{
  "extras": ["capped logits"],
  "init_std_o": 0.0251,
  "init_std_down": 0.0251,
  "warmup_steps": 200
}
Each number is 500 + 40 x the weight over its row's rms, rounded and kept within 0 to 999. Layers, rows and columns count from 0. Numbers have three digits each. The size before them is the row's rms in percent of the matrix's.

# q: layer 2 attention query, 192x192, rms 0.11, rows 98-114, columns 0-191
# k: layer 2 attention key, 192x192, rms 0.102, rows 98-113, columns 0-191
q98 121:534482515567470488502560449503490531494525524459477514462519556455478473465519487466500465440556533479504484455543537453532500514419532558493513547526467498501456422550516541523461469487497584517452485449530569505562460426530464600479422447514435446496450556487572500431471584426465475491539533495532497475489446558470474513536435538529489520524539509476517541439508439530550510475530489589486528541445446406488524497521478559513505509446454568548482515458504438486487502528503491587514499485541443465572535533470494537485464513525490535511485459428595546479514452522499530533
k98 101:483481510466509476524420577499451473453486522538547522539494469540531459566444503488517559490501438477489490489586394540466550501472531467504487511427525518493486537454497489439515444580504465476502444570436478506509511457489414491457536533540491569553459437534490502498625447583522468502498498544441489502540555460516539524474586488521497504458499422527501507552453538448446449524469455483491495466497512541503566450482489525523422548538526501496518507431545523534469436477550558475496513503443469526490541501540428477571494489510513496513525510465422564573485570464498492509
q99 125:504470426460542488476538562494505472527525524570453509392432494483504476537505514554433497502491449459503520523511484574480487539532535498466497490530486421499524506437557473459469449540523527454508453505542500509493437526471492563516470436478604506531531478486491568496613480552554553498469478490461477554497534463509560440407504463495524494517513501445536532489471458457526461498553477378524498531507480486521467563459459469538498462576513475362500514549496552558453521459470541507462422532532520513576471513448529485512604540505498491483541509475520476475482517536507515503
k99 115:521559450480501515510530499531534493565469526461448471595523496525519568495508583543574461490445545543476515507440525452468496406533486452572493445450541502460506526473443473472525480489557543528478487522478469507361544478469524445547494544530468466483462540509517469498441499468499550498516486447472510515451440542521522525525447524479469489472432517523534455514489543441482562531454554502483444458595523589493544497520573508447522457478510539569456532530517509510562514470509443463461547452533498564436484471573526462545461535526430525504475481493395462529526489512508526475
q100 096:496516517498440540573447492473479483562518498442487541457532494534570451480432503564452536490467558426519504450507465545520507561536515607513409479576430564492461517499506504509529478511465499450507441477513509531438465517517508571522465357432538488449500527539497473521515496452548485514410510491494563549484560537479527472528508501436503436527489484564514492514514505493517467458436463455566413468520468560468493486455553500476560502537534471519464509477513529450481554584474439477490446528522521564491483487574540526516517540548511500468522528475481443558463503428503501520
k100 092:473493423502607477374504431577508518581467495501489517527459497492460601513546495445582535459513460554460476525485541450530461425550428433460623480458522516488485526533516480538495479485532514557518517498505494587487594465512431489537516585512463543551496426426522509482386486539498518438468509478493415507498453477506477539517540527507503517474523520492476525499516472553433531535518449488435545460493513502519487504501522533477497489511523534437531472536561412501430517483511486494547526490494505475475492478464498531463486529444499498451505519547530559487495501509506504459
q101 104:509503539491528481542480512534511499466479589490486558453462441497435451519510526541493506497530495519507550482563433470450509546467513544538458554538522509470476523486488472454488473541465595478429443514465493543465463535558465550494508510513456453560483471419459464460587512476510523547572554534542522435542483421510541459408519478505470524438485417440515400495497497516547438512525493449554505498488529533536505595485433483496494494522589476478526521438524510482512468520523538539442470555473540468584500481510573431451536511462519504528527453483459580505511543558460524452
k101 096:468451515457509496499525473537473515510510482538481489543493499459540532517444588519473443470449511535501507527521547496474529467514465466498473440444489448521541495446493480517501491439565467476522490557469506481495538507428560513543512509510565535501521514481591493510577487505479453482404435446472431598449543587540463487552519499509555503598517523527494560471477494494457543490502514479545447503488456480461562482476536515582511464558488533538502520565489518593486555475486502466513547425542432580485451580429452472532476449558408481546492506453473430494494475469541552479
q102 107:494556479512529540519527475486460505525446421473475485446499506439502558551507546503531499510468562492557520516512554516506494407524528522543507481411526481399495472527433456510494481488469529516526563525472550524488574558476464397502469515447518472525535599481465515543532458534545549515466536497441506560452515485519505489492486534474446461450456422460487537441460520509606517559435514505604472509500558512498502465534501479444467475544544529473445501525492539497521550476440461489406474547547485501460469544498456539532517448526513551502492572537492448429405523527531480487
k102 097:504495465530472470474499481518563525501531526512506494536453542477522447498466473479519516526521449467424457481408442460511516557512505448479523535634498494588558492483504479501461612498521481469573464480531442508543485478496491554507533493514445502468419442493486489493445480485460530485466471452528501425610470511540548512493475495501589472532570545480577503510481472504416538413546507502461540510496543562443459538467507501496526518459443463528502495531488480421531515548569468490508536486471521494477473500525529470534444561488515473558558396508552486549600492499524493542
q103 101:461481553639575500472494510465528502473569510523467495587478522534476446522507466519508430509533475530571535453531406464477497552491537508494550527465535543519508477537520463562550513515558499509487474419474494508456451503482452534457511490501472542458452532496534522488534560541438444474560578473508453572496523444468443536481581587471493456525462451489534527450539512482506514548540498541530519514539518416481533455500493473444449550475494479537477406514495482506444467493407499520423479486488509535449475480548531481491461469375511466441514497494466512516540518552521540502
k103 098:508505474396459503573509526484475497517421501459478505429511472409501558461499554435514561468460582485475434527482503537452516514442497563511458457510551440519488515473441484428430464472438496520554525514478491514573536511446544508531512480467491487584517492458471465528493485485561503541475400531543483477503467542577491492502441468510506471532543469482483469539485411521499433517482461509478524553508450581527526561472497529539520441531516479448543565513518500444493509504622471475566547533509457492524532452494471536571541520591484518462541521507527555514486484455465521550
q104 095:538493498456547559505497427449486492479501556562508451475529575480411506452526507541514573564564460481448473498491468477548508507540486457513502549560494422496529508504531443547522453492376517437537560526488587438447485525436464503457474560496489497568472520466517471480470511476483567561414398493482521464462536415513522511486464513472502493435468459485549437551554492478400490522490505505532458463530543549447515521481565428561501501538491530527518459465573546488488508502484490461517492468498548503548521519487521502512552484475508505597538550483469497458550521550498517530
k104 092:529483502511467471475500525538530512486467456474523568523469503517554537518468449455441496523475487478540504490432511558493537456524509530461545472457535616521564533513472535403550587443555481512451453510505448537481528490554511491510514474523545512460517459542515579534492475458466477477511580482505475526540461606469445507483542472545512480513499505481427526464484541510545575479532548510529484493436518487511500540545437517449492443485481560457509583539396510516488498501457508508514539533526481477478476515508419474464563478608508441447481432459466402546435535461556461469
q105 111:459519516448484476559539483512446524454479552521465480486472441540479494477469489538507525395541448584443554470504443500473524573443571484563478506528501501581491484490510504452473493508540602434542514512570471418417468469467509520505522469499525484547503500523427512526521489459476512443516511533472477498488520515463486498461430528527499510490491578466481527461486483456456517521535499463512482451511437445486492531489482526502517527534558448485504539508466572564423472442501511571453455478524549554536469485534576520583547508609489477578476492517405520504498619491489504488
k105 103:545492468523471472435478553479515537541498470527486493496531525446548515514474515529499498523446489467500507529487591482497493489584477511477496483583507457465437535481471485549549463547462404587520483505417568569474527534536557486548509509543568501413524485555489499485544491531507552561454494467452463546433537523535525431479572443520463464511473449472532445496497522551533556560510529538535447489525523612566508533461534470512512437506524523444417471497533508480555479490488502389481545520497427491464539470507487481450505558480456550443427441460483497546495476465466525493
q106 103:553480482541510481489528536534520545450514537459501520493499489526526484514494481495377505451439442518475492559502507507499468533580535515518524489515425483539481520523455447422570565487485458510559550518541495458444476547510481487539541529501566528481468490587495464476497503465531541524526509483512522491472491522546566547488474488538504515532433513559538482490510480485506437418483485503468465506557407551456513586529527528494472448508467455475518451535441484524575586576443432498447451490428503469523466564484507519512584507392407474477515458462432523471473514545578488467
k106 099:458508493511444519500442447507509444567486460526453554427499521547513545466479579513520529546563585446558518450422496487483479435505464477498515485503471514471556464503504551506490476490542539481391528420445481549489440492518440457465443458500497496531472535434605495494530460516482543526399498467449531521513529504458447439586508534471519508517450524478485525615510519548580525514511450469530534522483556481471542464545466433517528540554527524537497520521588498471504536439515525456531485522582506530519529485532475478512433494507489502526441497531486437478574498493468455464
q107 115:480580460473524477490523562496432555490501434561426544554478475510495478517483462554441459507453533487502620567496504485481514449564479513536505452510511435508458547502502488507447448536470518443514475493471537475505506528539519522549502477412501451493537505438489483432475477580538566511484497460412484538450524474519591547435486525527468491480454571483476501544531535417503537531522488450585528477549562577519503594479420483486482482543478477433449579509489536548551491491474496438477475514540519527501445497480569521509535501489484521496534474582457415482475500506487497507
k107 103:516471448540458526503563419469545430549411532507543463508493515482483523486500605484505485578453487566494417466440531515511479480532561481459489482463547551464537506521460425511558625478518416565513506508563471554467526516442536487494477512468486491441513527575493565563504477404551496473502511465528551516535490471527528428539521436423549519499488435436551508475496464553478511493476555456500454499527513525503445438494591457482522474485505499567481486539451497469506535478515504515484520461483567523474491544503492457521469543482458509486516539481504516426584522529553490463
q108 097:497560513472449489508403505490557492467550473437531467521473494497555477471553525505479528478590503451462500517507508434464441505509504448475493554546443586530527431492465478431475461502563556481471513477507490551558464360489472463487497443503424527488541532490552486396480462509471480465488421480527479485540499493493456486518537445495536555541511455485508475457537483516512506518585508568558469529397591492531526511549538529534562528503514458556513528516497468458514383595500498510521511523446515535519544536516454469470529557481536477506517543439515491518471520496474515550
k108 089:518413506540510498505509558497470520549495547540470525484539502553520581497467512488542423451450486541535478456545492485496585510479435550493497494482528468472479535523470551576515488517463455436559460501431496431473508578531521557506489452555562494466531430509499533564524511493511494531566559557476544509505495492515456522525508518550479521445518532519399486524528479468449483495457454423454534515542445451485498483524409520539437507467451588473517502458509481540477573469490504547508481493486402491537509490456492552573404478511500508511441490537456581497514445460582470435
q109 097:515504475515448475482536490508485543444532458495506491508444479511571412467516506431551505531491468501461502495553525479497551545465489496438559505597533474429504515573509561439557508554508520492429468547450523511530484498597477492507418559525392444504518538484475530490521488406489469526462470553512398507490525468488460531557562541454532482522519422521505524503486478463436455489463538437486493480508471504451535490515530528552487581434548439558580523392513490480520524525589499519517501504477485461529563471560452503453489496462534532545494460495553521474538534468486478523
k109 089:488455576503529500534410511523522445523455578561481543492512481454476566558516508571426503395447564531527502512486403487535430480465546478519442565506488477532468472446505527495473496538507506527497535482520512496494463496435504582467518499515566546548416481470510520491515551544469467525570504487539521473537493534462524452493459403571472495524537520450460507505508536533524460505474492560440537514476504467533504512443487505534437421542430565413511428554531516572423501465470511571505478494560474502511471490474554504495518477510502493475528560493433488567465488545554532467
q110 137:501398541496529448566439554483512474458501525501522513481470426454442480478469504535493474417538453495498507535578463506431496582400509515529462501541516497490447455533511502538516459512530513466428479513493529540524498489538490536465475460545484478474543524499476477489562489549464461552606508584580445471516541485448414498471446501548472463500583473501447538462536474513501410532493417483514497473451468442496536549491490542566493554486511541436566582465572484509431506531514518522552509482461496507542503563512484481532514483511535512464488579484478600506450498491530499520
k110 126:467509508435505461429522549472462517492516540545433509503523468499502509467502555520536498504472485535518547513528513461429523519490497494515461454501581432503548534462473442475488430523498536474520460565495513443445489515466566588553488513519561499538499408465524573499610515497495477537519487459476438507414498480531585482516544576476503517534464515492516537499458551428431521519545527452456464538512511511550526473400472494544499467596519423457446481507582549551467455417513546521464459521518512497476517490499560496523530499509463449480461471441428542522476508517440579527
q111 096:499468587471505544519435439461497465506517480425539513507518458466491554454496524486539527433491538529573494450549454429498435537476542544460492570541544532413502502505510512444538497499540513504444483515502457470550517457553419536422434537572426557514502510522478516493418547487454484481528565512527459485525453570493464483500565465461508479499544474512534476462550496508486551521581431546502537516455491526513454516589470473473534534472450521533500466447491463531507546532487559556496556502488404483488587444520547544510501517484484541499467533369517489527495495516467513541
k111 086:496428503485507471492543567519459531515518576523472509538532494570494450558520422513467524530463544528436488524538489554460591510474478502488471511488467471576486415520515503539495449556471521524524468525470569466532440459519539485548545429507548486515488433475460496502598554543491462520511438551494467448493539485538446548558478542538502532488521538477485504483515499491486431535418482487448485502444489478521566470466471535495406492554600465457547515528558481465447441494510473444498495500469545473503497493461404514538503478530598380534478496564514537520510485452525533463
q112 130:517509573539515504512551530532399547529495445458488516496517537483587440457523469501509529489502489480475467516552535524514525502497480553447540572472499610526503458596501517503458549479508504518437464504461518469529472464526458461396492556566465495436564530428504434528489522518463503487551526528574559490519497504457462555528463475547508525556525482544502549513521454508486507491477512585427496497466495514477547450482534503464484535373446495587505465462510443442464433534501516500510469514489434482472580488521407489447414475527518521510423528475523497553486489488523530482
k112 110:485476505452503492551357526452506452389517535506587491517472442517425535543465508436540463430511437495504481508600407484504498543469476509506461486532552455464438469497525543510516461536510476556546527497524469537525515430480501619575512455476460528545470446538493511463511482444439451498513488544520454525516529497474520480523535497515451513478530488507462524513519490488544433476582466513527542490453466393490478497537425539570503580562535463466491510477539528515451477506515506520539564499499519489571429468495511559527561495473512499502504524554514542490499492460523481557
q113 102:506506453508530486472509498560483453532479526538549495513498514489570497474460542436423595596532562478502460495444471471526462418572459482458490498543593446554487403528475523471507547533509520482584532473544523482567483523551609436513498526421524522449488549443521464474534478475548482498408500502484512521508472408552477527476510507482447492520459519505549519459528487524546487499476506585540459518493500508489473487482506496485427491485552554583478445507447514501576500470566478456511502498493549525463518511454478529441454548509496473532548523497455411498522461542423518465
k113 098:520513466543446531505532534406536528481501426432495463509503531511455548524486450519518428490439501483505493431483509536455503557399541509551484456484418598417486521470523544496548542511466451528455512412515506452564526484485439482451523537487450531498450494534501511612384577518446511511494493522529542470552506602473497526486465492505527547477538539496485467514445504508466591493525503500477475541478517470478443452552521487501507538491441500452550515464547524463486485553425522532470491480512461483488479446539467520505526461581488526494520474542589568508543546513548505514
q114 103:475430556534498534569483564489452492519490434539468534476490506499495498490552455414434477516483472491459525534433422513475488462500546443458518540481433475458557443533546512511494468539465470486479506486513458496521488485569546568536492501459511491555539445520533492534553562457454490462561565550455499581549520531451491483515569532562508530481530472428459512382468480495437460498467458496512610530508524466509516517513489445492549483558513478505386471466417473512552480450551545495503557512492501537506464498486520508540501551467468565472513503485476627528510497514442500530